Part of a small language model's weights: 208M tokens.
Each number is 200 + 40 x the weight over its row's rms, rounded and kept within 0 to 999. Layers, rows and columns count from 0. The size before them is the row's rms in percent of the matrix's.

# layer 7 MLP up, 576x192, rms 0.135, rows 96-150, columns 64-127
119,250,241,172,132,178,124,209,185,194,130,213,188,193,211,307,186,191,181,193,273,163,251,137,123,267,201,202,147,224,266,154,139,194,242,223,267,203,161,171,186,212,158,274,236,143,205,199,217,210,223,208,126,219,267,164,168,203,214,191,128,231,219,170,247
107,228,243,221,202,222,214,198,221,223,206,194,205,172,214,186,179,197,227,230,219,222,243,193,209,166,183,197,185,235,233,187,259,120,240,129,228,140,257,230,179,237,165,172,266,179,213,156,217,210,196,162,229,159,144,228,114,198,195,263,262,186,162,184,191
093,167,188,224,255,227,238,262,230,180,168,214,148,216,241,191,149,179,205,203,234,241,169,151,184,270,242,280,156,155,192,224,192,220,103,223,147,252,191,120,215,153,275,166,150,160,175,224,219,156,231,219,220,264,201,199,254,207,222,190,192,215,182,262,146
101,216,221,188,174,216,256,202,187,208,190,228,233,189,191,248,153,245,155,209,206,157,261,203,236,239,227,206,146,165,188,160,152,165,225,192,248,204,210,167,154,180,210,263,270,210,265,137,195,279,182,145,183,205,255,186,252,223,209,135,184,102,215,313,253
103,207,187,179,231,184,217,271,117,172,218,192,239,227,122,203,150,218,186,206,223,166,189,159,232,217,211,267,258,177,200,259,79,153,157,229,147,139,191,258,241,185,238,207,136,244,189,159,212,241,185,210,258,226,206,159,179,178,194,223,238,222,227,149,175
097,182,201,175,230,206,181,196,268,195,237,196,149,168,224,285,224,226,227,240,182,209,224,125,159,136,228,233,242,191,144,239,194,201,177,226,145,287,189,272,129,176,164,221,285,244,213,187,278,170,153,127,223,253,223,213,250,153,133,210,174,163,203,173,239
103,178,189,224,185,173,189,230,182,135,155,206,148,165,230,136,151,222,215,207,160,234,246,286,241,187,227,186,114,180,183,152,195,262,196,135,262,238,206,271,229,198,258,243,180,196,217,262,162,226,193,310,174,203,220,230,154,212,162,204,161,188,187,177,222
101,166,149,239,223,240,208,228,178,177,215,130,204,121,284,139,172,254,195,172,244,128,223,152,290,234,211,207,262,180,272,191,116,228,218,202,176,193,188,109,185,168,205,218,91,203,218,180,199,159,175,265,230,262,184,169,197,189,177,173,167,179,173,192,199
093,222,213,243,192,172,163,239,178,137,160,190,270,195,248,183,247,200,188,232,197,220,257,204,231,252,168,136,183,150,229,182,253,229,205,210,208,175,249,245,150,186,183,232,144,190,162,149,202,258,149,163,186,142,182,237,156,155,222,132,151,258,196,239,217
096,202,220,255,207,223,240,281,208,127,239,168,242,98,245,131,188,194,175,216,167,196,166,252,195,198,260,224,232,212,218,217,148,252,113,161,204,131,239,210,197,239,267,200,181,223,142,249,186,261,208,153,233,173,254,225,168,222,190,187,146,156,246,165,220
113,153,98,211,158,191,238,163,190,255,165,233,179,159,193,208,210,236,207,209,266,196,194,267,201,178,206,164,231,268,179,195,166,185,309,209,160,138,166,247,107,196,213,160,210,227,230,173,173,109,182,159,191,299,174,221,172,210,130,226,226,220,211,174,191
092,148,206,207,169,209,202,210,220,260,176,266,206,225,283,245,232,185,181,213,264,178,193,176,205,160,254,241,198,177,204,214,225,175,186,149,118,212,268,108,144,257,205,155,222,213,200,207,175,159,256,178,156,211,217,166,194,143,207,185,156,179,223,176,233
094,117,132,229,296,227,178,214,174,210,229,155,232,125,233,248,222,251,148,257,228,178,194,160,235,222,219,203,188,215,135,265,180,203,208,156,219,184,216,190,201,226,142,269,187,216,215,190,206,236,281,228,146,219,226,272,218,203,153,250,263,199,109,265,209
096,195,235,195,173,196,185,164,239,195,218,170,232,153,226,122,113,184,167,294,181,170,169,173,189,167,266,182,177,139,216,198,149,276,191,155,184,147,195,294,239,241,217,171,225,201,228,227,208,172,227,237,191,193,165,256,173,157,174,260,236,151,179,212,189
099,213,117,207,214,191,286,141,179,211,124,293,259,185,250,264,165,162,226,211,230,117,160,146,206,193,216,258,139,199,191,142,216,210,161,153,171,219,218,245,184,233,260,173,206,186,287,197,169,226,189,134,236,205,220,176,140,221,217,193,173,262,246,135,207
080,238,223,257,259,193,212,250,260,187,210,244,142,176,197,251,228,246,170,213,257,183,217,68,229,215,159,198,191,189,151,231,238,198,229,214,125,186,275,250,260,201,183,224,262,270,211,209,122,188,240,166,181,194,338,230,163,259,302,212,237,231,216,200,195
087,221,198,190,157,204,237,212,122,150,138,150,207,194,220,266,155,200,125,237,207,216,176,105,221,197,197,231,186,165,213,204,234,155,259,209,219,202,214,208,181,187,190,242,193,211,239,262,233,199,173,176,159,145,251,240,235,171,246,256,166,237,219,145,281
077,206,208,128,222,147,173,221,225,193,254,173,201,210,152,304,226,215,178,217,176,185,236,141,212,250,235,306,240,220,239,159,189,287,161,248,219,176,191,129,283,183,232,197,167,252,228,207,170,236,177,149,218,164,151,192,182,168,256,190,211,232,138,247,183
103,188,205,231,177,241,236,202,164,223,186,168,193,181,234,254,148,189,307,251,128,201,169,200,283,260,183,235,197,187,204,206,102,199,149,224,195,158,175,255,222,206,131,192,172,210,179,238,182,174,230,154,162,236,212,265,195,158,142,220,132,191,223,223,190
110,170,213,162,200,238,165,264,241,188,223,169,130,221,240,139,192,191,250,176,150,148,240,208,209,172,195,202,239,276,188,195,176,182,183,148,160,137,216,183,226,174,222,240,239,216,147,163,216,234,184,196,185,162,162,228,268,247,186,209,171,179,213,243,194
105,148,146,154,165,145,210,217,181,205,202,247,297,249,164,192,245,211,158,226,220,183,164,192,166,288,239,174,257,222,266,206,141,217,201,218,245,217,220,214,241,148,162,168,149,230,184,192,218,187,188,274,195,267,169,168,172,178,220,174,153,203,162,179,266
106,176,140,165,263,193,195,218,159,198,197,273,191,226,208,170,142,180,222,206,227,167,261,241,154,277,212,212,194,170,239,260,164,239,152,210,210,220,142,226,176,250,192,152,198,201,146,203,248,268,161,169,203,131,229,225,196,191,180,222,214,165,268,233,257
104,142,175,149,150,130,216,165,226,99,168,190,212,185,260,215,155,167,200,217,153,221,178,240,180,216,186,138,277,213,130,235,143,198,142,272,187,199,188,135,183,159,202,193,190,213,234,230,177,148,156,192,220,278,230,217,141,177,272,129,285,204,167,282,214
099,289,201,155,209,242,176,219,190,168,150,246,180,161,230,169,211,147,237,192,205,216,156,162,197,196,188,242,165,170,198,250,177,205,188,77,171,269,176,167,155,162,225,115,232,209,188,187,155,291,229,176,177,167,229,224,108,230,321,303,140,176,239,250,269
101,196,114,227,230,233,212,224,274,187,201,187,208,191,168,142,217,211,161,159,139,185,234,254,147,249,222,127,191,193,220,179,202,250,164,172,177,200,209,122,238,142,194,158,229,226,200,248,212,123,196,173,193,238,255,195,223,140,191,243,228,257,255,217,199
105,222,144,238,103,206,179,179,179,210,236,210,258,259,193,244,316,211,251,169,164,173,167,248,176,235,197,220,138,225,169,203,206,174,162,194,224,246,262,173,241,231,228,154,192,216,251,169,214,138,190,267,264,239,216,203,171,216,161,219,201,249,122,190,234
107,244,261,242,218,266,159,226,193,145,193,177,174,182,187,132,218,164,253,222,150,228,175,163,144,249,168,222,186,257,159,223,217,158,223,146,259,192,125,163,187,214,198,191,228,221,214,207,178,201,259,187,269,229,225,214,157,151,212,127,138,136,248,277,204
096,164,207,147,219,228,126,129,192,171,198,197,164,183,212,159,197,187,126,270,205,180,236,193,174,154,193,173,218,142,233,213,179,111,223,199,249,243,228,262,186,232,191,158,191,190,164,152,137,202,214,233,198,242,212,181,227,221,216,158,177,115,207,164,187
099,204,186,205,157,189,230,165,205,125,209,262,203,113,194,246,171,127,189,220,266,171,206,176,139,164,195,178,239,198,149,187,188,140,194,217,200,161,100,189,191,173,219,284,179,194,127,242,206,219,172,148,150,139,192,196,200,160,190,206,218,224,225,243,219
094,197,141,278,275,147,288,218,277,244,188,197,203,232,168,108,159,142,217,227,194,197,219,225,257,191,252,251,186,181,178,225,214,258,182,201,138,196,193,263,162,196,137,171,210,195,182,176,181,213,198,158,237,188,240,153,161,211,243,222,149,211,190,197,205
100,162,226,299,179,151,210,191,200,226,177,247,298,192,252,133,177,192,121,283,223,152,144,228,254,258,276,220,121,272,228,142,197,216,239,243,109,183,228,166,150,258,189,147,241,210,218,225,256,190,285,220,230,158,210,150,185,208,208,197,148,233,240,172,169
096,170,200,230,132,170,238,205,221,299,184,242,275,191,238,236,205,233,137,250,130,202,228,224,223,157,169,228,210,206,225,240,239,233,201,116,222,184,184,224,217,243,128,181,173,175,202,203,208,177,145,259,288,222,195,200,174,136,199,242,137,197,197,230,224
100,184,181,180,206,170,241,233,153,160,242,209,222,133,190,162,197,273,224,199,133,147,200,199,142,239,135,135,263,182,193,202,224,178,198,176,199,196,149,229,119,222,226,364,254,151,194,210,189,195,154,115,114,175,156,154,257,224,163,255,188,251,265,230,191
104,158,167,209,179,181,122,132,212,218,193,226,209,186,50,204,110,179,229,208,133,125,238,221,185,156,218,198,189,162,130,224,193,212,207,105,212,99,186,227,216,191,218,167,204,134,199,247,227,201,224,177,229,237,147,119,170,218,237,226,293,158,158,204,186
104,172,213,205,175,234,219,148,224,226,227,192,216,194,194,222,162,238,222,249,261,210,209,210,202,223,223,249,196,161,272,212,196,132,156,200,178,216,114,149,153,217,245,249,276,227,243,236,190,234,135,168,165,237,204,249,239,166,248,244,139,245,253,213,166
098,231,203,205,141,200,180,184,221,242,147,223,163,229,211,230,244,254,189,248,173,170,155,164,215,172,195,195,94,180,222,167,224,244,149,205,312,165,209,216,194,206,184,154,218,153,139,203,178,198,277,184,284,204,230,237,189,185,189,255,156,208,251,177,177
115,190,179,238,169,178,189,229,153,238,172,226,219,188,255,155,163,215,205,129,136,218,223,207,138,267,221,155,200,139,209,197,177,218,165,173,188,266,164,115,164,129,212,188,162,256,206,217,257,174,249,213,123,197,185,208,228,136,207,166,253,215,201,252,192
104,188,202,196,202,174,264,185,181,216,216,200,326,144,252,168,190,171,189,147,182,201,166,191,202,241,231,163,252,203,163,209,202,273,147,208,216,142,160,238,246,230,235,203,162,194,204,157,113,250,202,192,204,213,207,167,276,163,215,199,226,185,176,257,159
100,147,248,201,214,248,142,244,276,179,169,216,214,119,237,191,165,179,184,176,169,143,222,251,227,195,224,234,172,159,269,203,221,157,237,243,111,193,211,152,181,195,143,247,181,200,208,122,237,189,132,150,120,199,158,243,176,246,250,133,259,201,158,232,122
106,207,222,182,271,196,236,102,170,209,219,151,218,188,234,179,130,193,273,182,229,169,218,200,227,238,202,201,154,191,190,301,112,166,226,238,157,225,186,252,280,146,195,182,113,231,218,247,242,169,220,193,216,205,222,126,173,203,190,250,96,203,217,181,196
100,188,220,182,166,166,171,206,231,147,172,141,255,155,253,151,170,204,144,171,205,220,200,244,271,190,201,201,173,158,218,230,231,227,164,191,232,169,175,261,194,243,209,186,66,175,298,173,219,152,259,195,190,203,131,208,137,163,181,227,273,197,159,112,203
110,169,152,287,271,192,180,199,191,247,190,178,227,180,172,262,194,135,171,172,181,235,173,166,171,133,172,192,250,107,215,157,184,161,185,265,158,226,113,208,184,180,166,149,136,185,145,161,151,197,176,158,212,241,208,189,193,189,96,210,171,219,179,172,186
109,194,100,189,228,239,161,177,171,184,243,202,217,194,240,231,218,179,157,239,205,207,252,176,192,163,343,191,181,201,169,154,179,157,303,179,260,199,212,193,163,234,268,166,180,240,171,193,232,228,165,213,213,265,192,190,159,260,189,181,216,190,218,249,259
091,140,197,255,165,156,268,309,184,237,230,134,135,189,218,194,266,224,224,125,251,143,283,170,137,239,126,231,199,237,191,194,297,184,180,203,215,157,141,163,165,213,209,220,197,229,214,244,206,175,176,154,263,260,251,199,254,202,210,289,185,189,195,281,195
103,275,188,169,196,168,187,219,167,207,204,243,190,184,243,149,152,187,106,227,183,153,256,261,219,134,158,229,139,297,219,190,159,206,256,227,179,156,156,117,142,181,213,216,157,190,179,209,229,153,251,267,197,283,224,121,159,171,216,252,185,221,249,269,210
106,205,185,233,100,177,220,206,163,251,229,183,275,218,196,251,165,134,210,130,110,216,184,236,151,192,192,225,202,106,195,188,174,236,138,285,209,148,183,214,193,227,155,201,215,216,211,198,179,179,195,187,118,203,177,151,150,228,233,187,228,187,283,235,256
098,251,186,231,202,142,251,248,242,214,185,211,208,228,246,227,186,195,190,122,220,195,174,224,229,208,197,220,246,137,227,183,142,156,160,162,208,202,245,246,180,189,246,254,207,198,127,204,240,198,256,243,262,165,163,239,248,206,240,259,257,206,151,128,235
078,216,205,281,202,154,176,235,156,194,141,177,216,207,241,250,206,222,195,221,250,197,182,178,243,237,204,233,194,192,216,191,97,125,269,226,154,256,257,227,223,267,214,216,264,231,130,159,242,214,127,223,230,207,219,250,179,213,245,144,143,242,197,274,188
107,140,289,159,184,215,233,202,210,185,239,224,131,138,206,184,170,189,220,288,203,258,163,222,191,232,199,246,261,259,169,180,174,162,209,151,220,196,192,190,116,138,189,218,217,200,187,241,219,204,225,181,183,209,255,227,213,219,268,222,223,213,234,179,226
103,188,183,211,254,143,171,217,182,147,220,169,196,157,238,321,143,177,147,216,157,181,204,225,208,231,235,186,227,177,183,125,270,183,238,219,223,223,141,295,240,186,146,190,193,172,192,173,228,177,143,174,203,156,153,222,194,215,219,186,196,228,226,264,224
098,257,125,233,232,187,318,176,190,159,230,164,208,252,186,234,145,202,239,217,135,198,221,168,231,147,250,164,211,223,258,180,226,173,184,239,268,250,212,188,204,153,184,188,238,236,206,260,214,233,223,193,129,154,270,190,169,265,209,169,162,243,269,204,155
097,292,170,257,118,186,150,238,201,184,118,209,202,272,188,181,200,169,187,226,165,206,195,198,120,196,212,176,152,294,234,265,154,200,227,167,217,184,185,247,269,166,271,253,167,162,261,205,203,157,260,177,161,242,240,181,192,188,184,175,258,199,154,192,268
098,254,127,260,194,250,201,191,160,195,191,236,246,127,247,189,256,188,217,174,188,244,198,208,175,203,206,189,244,268,272,240,258,167,253,166,165,152,231,111,249,217,167,220,168,174,160,146,222,181,207,186,209,187,210,168,211,188,187,144,172,209,277,150,259
100,206,215,154,178,261,181,214,148,188,226,165,221,186,262,174,236,223,145,158,303,201,191,238,225,184,209,219,270,206,203,146,243,221,244,176,185,187,219,143,198,205,204,177,228,246,247,171,218,179,208,255,214,212,182,150,183,234,199,203,174,227,203,256,244
104,229,270,192,156,215,195,195,258,234,271,234,236,148,244,209,166,147,119,169,126,244,157,247,176,223,260,181,246,191,195,197,222,171,230,192,222,125,138,161,236,186,182,207,204,171,169,233,218,193,246,209,197,156,224,201,164,125,228,214,130,292,162,210,153
# layer 7 MLP down (transposed), 576x192, rms 0.126, rows 96-149, columns 64-127
112,207,245,175,160,138,250,175,247,188,132,225,190,241,217,205,267,196,172,237,209,206,218,193,152,135,175,257,230,108,219,272,195,253,238,199,184,231,226,210,158,212,176,224,212,227,230,160,275,165,228,157,179,238,205,258,214,207,186,252,110,154,177,193,231
092,112,200,241,199,182,191,193,184,204,186,163,196,225,176,161,198,238,150,173,186,223,222,253,228,194,182,259,170,239,215,206,166,212,108,122,132,128,190,165,189,123,279,169,126,228,131,259,178,116,181,193,171,203,188,138,251,188,152,117,186,165,256,232,189
095,232,180,187,222,198,196,164,213,223,162,232,264,189,158,156,212,168,173,266,151,163,198,143,160,95,198,174,168,182,198,199,188,263,187,171,205,181,212,235,189,276,190,138,186,242,160,207,213,217,245,185,302,261,174,196,130,193,198,274,231,168,154,213,220
102,222,157,173,222,168,162,273,187,234,166,203,194,196,190,191,246,202,176,197,258,210,180,277,169,228,171,209,219,206,221,173,281,269,184,316,181,188,207,164,205,214,155,158,229,189,207,172,164,244,176,231,250,242,234,172,234,132,153,182,231,294,200,193,203
095,265,143,160,183,298,199,211,255,206,220,273,231,214,216,221,207,163,222,202,191,213,221,208,281,204,154,236,243,200,231,222,214,209,235,152,190,198,156,191,249,215,158,153,266,223,193,240,126,156,232,215,245,141,150,202,142,189,255,274,112,225,143,214,213
094,169,229,249,216,191,174,190,199,162,173,220,224,192,245,160,252,181,248,196,243,175,218,193,163,210,274,194,170,192,128,276,187,265,252,217,228,253,179,147,219,172,164,216,170,189,224,183,204,254,277,252,157,104,207,255,169,201,261,169,153,123,180,163,223
092,89,224,215,235,212,192,262,202,229,209,164,163,158,175,197,236,292,232,259,243,160,220,189,180,214,170,195,273,260,181,198,218,206,244,169,275,237,175,174,177,220,180,222,183,194,174,259,128,228,181,158,179,233,186,175,242,189,145,184,168,142,224,212,202
103,238,186,183,218,199,213,222,248,243,255,194,209,180,166,95,208,234,298,302,157,152,185,233,210,182,143,192,181,223,195,198,157,222,236,187,128,257,180,209,167,198,168,182,180,213,194,154,175,217,132,209,252,199,157,292,220,206,285,191,142,152,188,225,245
101,219,195,219,226,238,205,183,289,121,193,153,150,182,182,205,203,240,136,180,303,147,199,239,202,202,222,185,188,212,249,219,205,89,211,215,161,171,220,200,232,194,162,218,93,288,248,184,205,144,264,167,203,194,267,153,177,236,173,182,104,264,218,268,125
096,324,221,241,207,174,214,175,216,216,234,171,238,141,208,231,227,208,141,193,237,190,226,227,166,193,246,169,235,150,153,184,241,269,65,162,135,265,211,153,237,198,259,166,188,184,184,207,237,208,219,176,242,265,216,187,233,240,150,143,237,172,133,193,234
103,234,118,203,167,178,146,161,144,240,222,254,196,194,136,170,187,192,168,224,173,203,189,137,199,247,160,183,164,221,169,132,178,223,210,178,231,150,171,167,166,187,139,217,166,203,216,224,266,204,179,183,156,179,175,120,150,189,198,233,188,217,242,179,220
091,206,253,247,190,263,167,209,221,193,144,184,122,206,254,200,199,237,143,224,195,237,172,228,154,182,195,219,232,243,179,160,244,258,228,189,214,256,158,267,200,225,244,137,165,211,243,164,195,167,233,268,221,222,209,284,201,133,195,216,219,104,255,176,168
098,217,227,190,157,272,280,166,233,169,214,193,160,263,177,300,215,128,212,171,224,231,148,220,170,149,172,210,84,164,203,175,172,242,214,172,189,240,205,185,256,199,215,189,203,244,181,242,172,227,182,245,243,164,110,203,169,246,221,230,194,144,133,231,248
102,133,179,236,187,210,198,186,218,151,187,278,195,235,239,137,234,142,185,241,201,176,188,217,155,254,223,249,180,180,226,187,202,213,157,144,158,129,172,201,174,213,202,139,206,287,245,158,99,203,222,270,165,181,207,196,98,169,213,240,125,200,200,150,170
099,183,154,234,196,165,238,157,255,201,114,229,262,183,195,208,171,118,136,150,197,150,124,240,181,151,243,197,225,178,167,201,203,230,220,152,206,185,155,184,152,171,133,205,213,163,220,226,215,158,214,221,218,178,153,236,250,186,200,219,147,184,187,141,116
079,93,242,166,119,188,201,139,172,210,161,181,221,202,216,224,162,173,203,170,170,205,185,263,274,223,233,130,224,216,299,185,165,204,214,143,283,159,185,196,171,231,147,199,246,141,228,153,263,226,201,248,201,217,190,238,248,244,182,264,231,179,128,226,206
095,199,285,119,214,294,151,149,203,261,196,138,184,131,257,123,117,156,188,231,199,196,167,176,191,212,256,137,249,285,275,215,202,231,149,202,194,205,208,273,234,225,159,207,204,150,239,163,229,188,194,206,209,207,197,130,255,193,161,224,259,263,170,170,173
079,171,196,155,180,217,202,203,267,176,202,157,190,218,207,203,245,231,285,193,254,144,212,269,193,182,171,123,267,200,323,179,186,236,225,81,236,188,258,149,165,181,162,236,169,143,171,184,210,201,161,246,216,207,226,180,307,244,220,227,224,211,196,167,164
103,223,223,202,203,145,242,147,215,210,204,297,167,162,206,203,228,242,209,203,201,177,102,168,203,185,224,192,163,174,225,138,165,221,194,121,233,221,158,118,151,152,265,214,113,282,191,190,222,230,197,206,197,251,162,191,214,173,198,182,211,190,226,178,190
091,235,231,184,262,188,212,181,172,167,179,272,309,197,233,315,168,201,170,188,142,159,188,257,221,144,194,264,163,185,225,188,246,180,249,197,198,229,187,141,135,201,226,225,255,261,173,234,197,131,192,229,217,213,156,238,199,195,219,216,252,185,193,187,231
112,134,206,130,211,241,163,190,120,164,285,170,204,175,198,175,222,221,190,263,269,172,185,202,197,195,170,262,209,232,159,182,244,177,231,182,235,236,245,227,227,217,190,204,186,215,113,157,236,213,184,201,205,250,191,122,278,118,232,171,142,149,224,182,196
106,200,146,214,175,156,183,173,219,221,183,242,252,214,266,262,200,162,214,139,194,229,225,159,183,114,181,150,145,159,235,211,196,184,215,189,178,260,210,259,224,201,193,159,250,164,185,147,153,254,257,267,133,233,213,188,172,251,261,228,197,177,189,222,217
102,189,290,204,191,278,183,219,129,175,198,157,204,206,291,195,338,161,263,218,184,194,207,227,239,179,184,166,226,134,190,216,216,161,285,241,184,201,227,257,180,224,166,108,251,158,136,161,286,257,189,176,198,176,250,277,238,146,155,206,234,214,186,225,178
107,196,249,200,121,213,195,206,196,205,177,192,236,131,242,170,221,137,187,191,213,216,177,282,209,240,254,199,226,213,208,156,174,85,212,232,192,243,257,241,134,232,251,165,239,166,243,175,172,274,150,241,190,243,231,210,276,157,266,126,283,204,248,125,208
098,255,201,231,175,181,244,193,230,174,198,202,234,193,146,209,179,143,233,154,169,254,163,243,238,199,188,262,148,132,187,170,175,190,247,159,197,174,172,180,212,209,210,215,271,267,157,219,222,182,254,185,162,129,178,226,145,183,207,239,172,143,213,207,121
109,215,91,198,201,185,274,184,185,252,195,140,210,168,144,229,225,235,176,197,213,151,238,232,237,230,181,166,233,174,213,162,158,227,177,232,122,235,156,169,134,234,234,225,165,170,287,159,188,134,234,191,174,224,140,300,166,226,187,186,215,209,170,184,167
105,102,165,174,190,169,170,207,269,262,216,247,236,192,211,200,335,209,212,174,197,201,153,198,119,175,207,158,141,203,211,229,132,246,204,199,118,242,262,231,264,184,203,220,290,214,202,214,240,219,203,203,127,208,131,273,165,254,245,231,232,175,215,190,230
093,199,244,113,156,191,271,181,157,197,287,120,249,209,178,175,225,129,204,230,215,132,224,216,171,214,188,227,147,134,179,208,210,172,207,250,176,195,163,115,242,120,175,180,149,119,160,195,192,152,143,243,271,226,209,197,150,164,255,206,143,146,160,210,164
091,197,271,138,159,190,232,223,156,237,200,243,189,280,144,241,217,215,203,248,192,229,190,296,187,201,181,235,254,217,153,219,227,227,191,155,197,237,249,181,165,201,207,151,187,230,204,240,160,199,182,206,171,265,183,164,210,177,130,269,187,148,180,165,202
097,225,226,126,164,206,136,186,153,124,271,186,196,202,145,197,146,221,166,150,170,251,164,194,234,177,211,234,242,202,201,200,196,182,166,179,252,234,180,150,261,148,234,222,175,204,173,167,222,208,169,190,263,157,220,196,164,228,286,252,258,176,192,205,184
105,234,156,126,196,221,234,170,165,232,258,252,174,150,187,251,166,210,262,243,225,196,226,207,181,218,146,187,257,148,196,206,279,155,136,162,234,137,104,227,220,188,231,268,129,228,215,247,212,149,217,90,233,233,213,227,209,279,209,218,211,244,224,186,166
104,229,132,254,219,168,157,202,274,235,243,168,201,125,252,207,185,147,200,184,187,214,161,219,167,233,256,207,206,212,213,177,148,200,203,235,179,218,193,254,145,234,206,206,162,246,207,153,288,117,262,155,148,189,172,232,241,216,214,133,170,179,143,257,217
096,217,176,190,203,160,183,223,208,223,164,204,138,273,169,239,178,150,156,245,185,184,252,205,207,243,325,196,161,162,197,183,244,270,157,208,181,242,116,133,173,255,154,120,208,247,235,195,225,187,273,212,250,236,179,199,133,167,154,214,136,177,175,182,156
091,244,161,240,192,211,231,250,171,140,242,268,233,266,187,158,298,164,164,178,210,256,211,196,170,185,152,257,180,253,208,214,237,263,253,225,198,221,229,153,217,102,170,180,185,167,145,206,183,87,222,192,212,222,166,232,169,159,202,182,181,224,228,126,257
113,119,203,229,152,210,219,203,140,274,189,217,219,239,140,225,195,178,161,146,168,210,292,181,156,224,220,214,179,220,161,223,168,281,231,216,308,214,160,206,210,257,212,185,123,164,125,178,196,264,205,201,204,185,189,222,151,187,181,198,136,297,168,250,196
099,140,244,223,238,263,217,255,222,167,200,178,275,205,190,192,187,240,173,237,227,184,180,232,170,187,266,121,204,179,316,284,208,238,216,201,244,217,177,187,309,120,234,302,112,210,200,247,175,167,153,201,220,188,164,203,209,163,268,160,194,184,109,203,176
103,265,216,160,225,203,214,253,163,197,110,187,166,213,203,231,230,187,176,240,228,159,218,155,208,155,170,289,213,224,228,121,205,187,248,180,208,138,217,167,138,158,184,260,203,169,210,213,221,176,203,362,177,194,171,224,232,197,182,144,218,202,284,230,198
102,245,128,196,155,180,214,213,168,92,217,226,210,141,230,162,179,239,203,174,254,210,156,149,236,189,165,100,158,200,186,185,197,186,274,210,190,219,249,248,203,230,122,255,83,173,200,124,228,269,199,132,197,219,116,165,116,302,180,150,233,167,215,214,214
091,243,249,203,182,182,275,137,151,202,206,246,195,267,242,184,211,216,224,213,165,201,224,248,195,220,102,194,96,228,255,190,180,181,277,243,179,250,189,202,237,203,218,196,219,199,187,157,232,219,150,193,187,142,193,248,198,228,184,207,205,188,187,160,259
104,207,161,203,233,229,232,191,312,130,144,174,202,231,196,185,258,251,193,181,187,206,227,147,193,297,194,194,222,210,236,164,237,221,146,214,187,159,151,180,120,228,184,184,195,195,283,222,172,152,204,167,238,144,201,218,238,146,167,222,258,137,266,209,208
101,184,230,198,195,183,304,175,236,315,194,264,201,278,198,196,201,184,177,132,173,236,165,256,280,131,117,245,269,229,188,192,181,230,215,175,182,262,170,248,296,115,228,152,237,190,187,128,138,182,152,212,146,203,201,244,187,196,162,141,155,205,194,161,188
095,262,171,192,245,186,201,216,226,225,241,195,165,164,209,221,236,128,194,254,207,177,206,212,165,240,141,135,211,187,214,234,238,239,224,180,146,214,202,260,230,163,194,203,149,232,250,243,228,212,152,117,181,163,161,238,205,254,213,155,220,211,233,224,221
096,175,134,232,204,169,196,162,205,210,209,186,246,268,219,152,261,196,179,139,184,208,203,136,225,218,186,224,260,281,135,197,188,98,160,193,173,236,236,172,209,178,234,241,69,183,185,202,216,130,227,155,308,202,273,139,185,188,244,218,165,262,272,188,216
101,207,199,178,199,211,178,144,233,185,111,243,193,291,230,220,173,214,198,116,239,172,255,228,231,206,137,204,233,235,264,185,204,223,139,128,133,156,180,203,194,210,308,256,226,108,258,195,160,240,261,257,179,236,263,220,263,267,172,207,232,233,187,186,159
112,185,131,236,134,226,238,182,226,119,241,214,213,174,194,192,241,215,177,184,198,225,211,211,150,195,144,210,231,158,298,194,210,214,210,194,172,184,225,167,272,229,201,179,212,176,159,201,155,191,174,214,173,115,233,189,179,170,169,205,199,200,165,191,213
105,185,207,189,213,313,231,260,245,145,212,173,194,243,155,229,126,237,306,187,225,199,257,194,200,216,227,134,165,181,208,202,217,201,209,196,210,164,195,191,165,191,204,194,264,192,185,201,158,150,231,230,207,194,223,129,248,267,123,151,145,204,236,128,188
101,242,185,203,276,158,178,254,259,185,178,161,233,210,117,193,189,253,155,224,264,189,225,263,126,238,253,201,151,195,180,186,238,162,143,144,214,172,191,189,226,231,214,164,225,198,247,234,187,171,203,173,201,210,161,160,189,131,223,177,227,177,194,239,188
077,191,202,164,247,185,165,190,274,197,178,240,146,259,172,164,188,241,177,258,214,257,215,263,151,244,213,155,215,217,186,309,204,263,148,220,241,215,202,282,227,228,203,180,166,172,235,162,134,222,302,234,186,194,211,242,270,168,195,158,187,246,208,165,175
097,240,127,160,226,178,220,167,197,214,252,274,273,258,232,182,216,198,182,193,167,196,184,164,182,195,164,177,191,181,199,174,200,210,129,269,275,147,211,205,179,256,198,222,196,231,267,207,170,248,247,186,226,170,200,138,159,162,171,147,174,177,229,236,189
100,236,201,208,296,225,256,192,184,215,221,187,119,228,287,165,213,241,139,186,191,213,200,246,255,189,171,232,189,142,240,183,179,214,178,159,202,132,153,163,85,203,209,194,166,245,180,243,197,196,231,182,229,202,158,170,189,215,181,199,199,205,222,164,158
108,154,244,187,119,202,243,222,226,234,282,194,155,231,199,226,195,187,196,172,205,232,239,315,287,195,215,101,203,156,184,213,214,170,132,236,230,201,201,253,194,201,219,133,257,201,269,184,127,139,237,188,258,193,171,96,125,221,236,157,188,236,198,179,128
097,279,204,151,197,157,259,196,171,203,154,226,265,265,197,239,213,213,240,219,222,239,195,155,175,176,182,215,274,267,201,203,199,186,152,146,226,163,213,209,206,264,159,197,247,217,182,241,221,233,154,178,236,205,229,249,181,168,192,150,170,228,225,155,134
101,208,157,183,244,128,138,208,224,199,147,141,153,219,153,275,256,184,185,177,180,180,162,148,209,191,159,170,179,201,148,222,194,239,187,212,143,217,159,245,180,215,280,204,213,238,220,165,145,108,257,187,203,204,188,182,210,168,172,151,193,197,183,291,223
109,234,183,248,183,308,216,154,217,176,198,330,181,198,164,186,232,179,231,206,154,168,237,175,218,214,166,219,206,179,112,182,183,182,216,210,174,248,210,203,238,335,218,259,325,203,178,152,239,195,167,180,291,182,166,234,154,230,243,233,170,211,215,199,177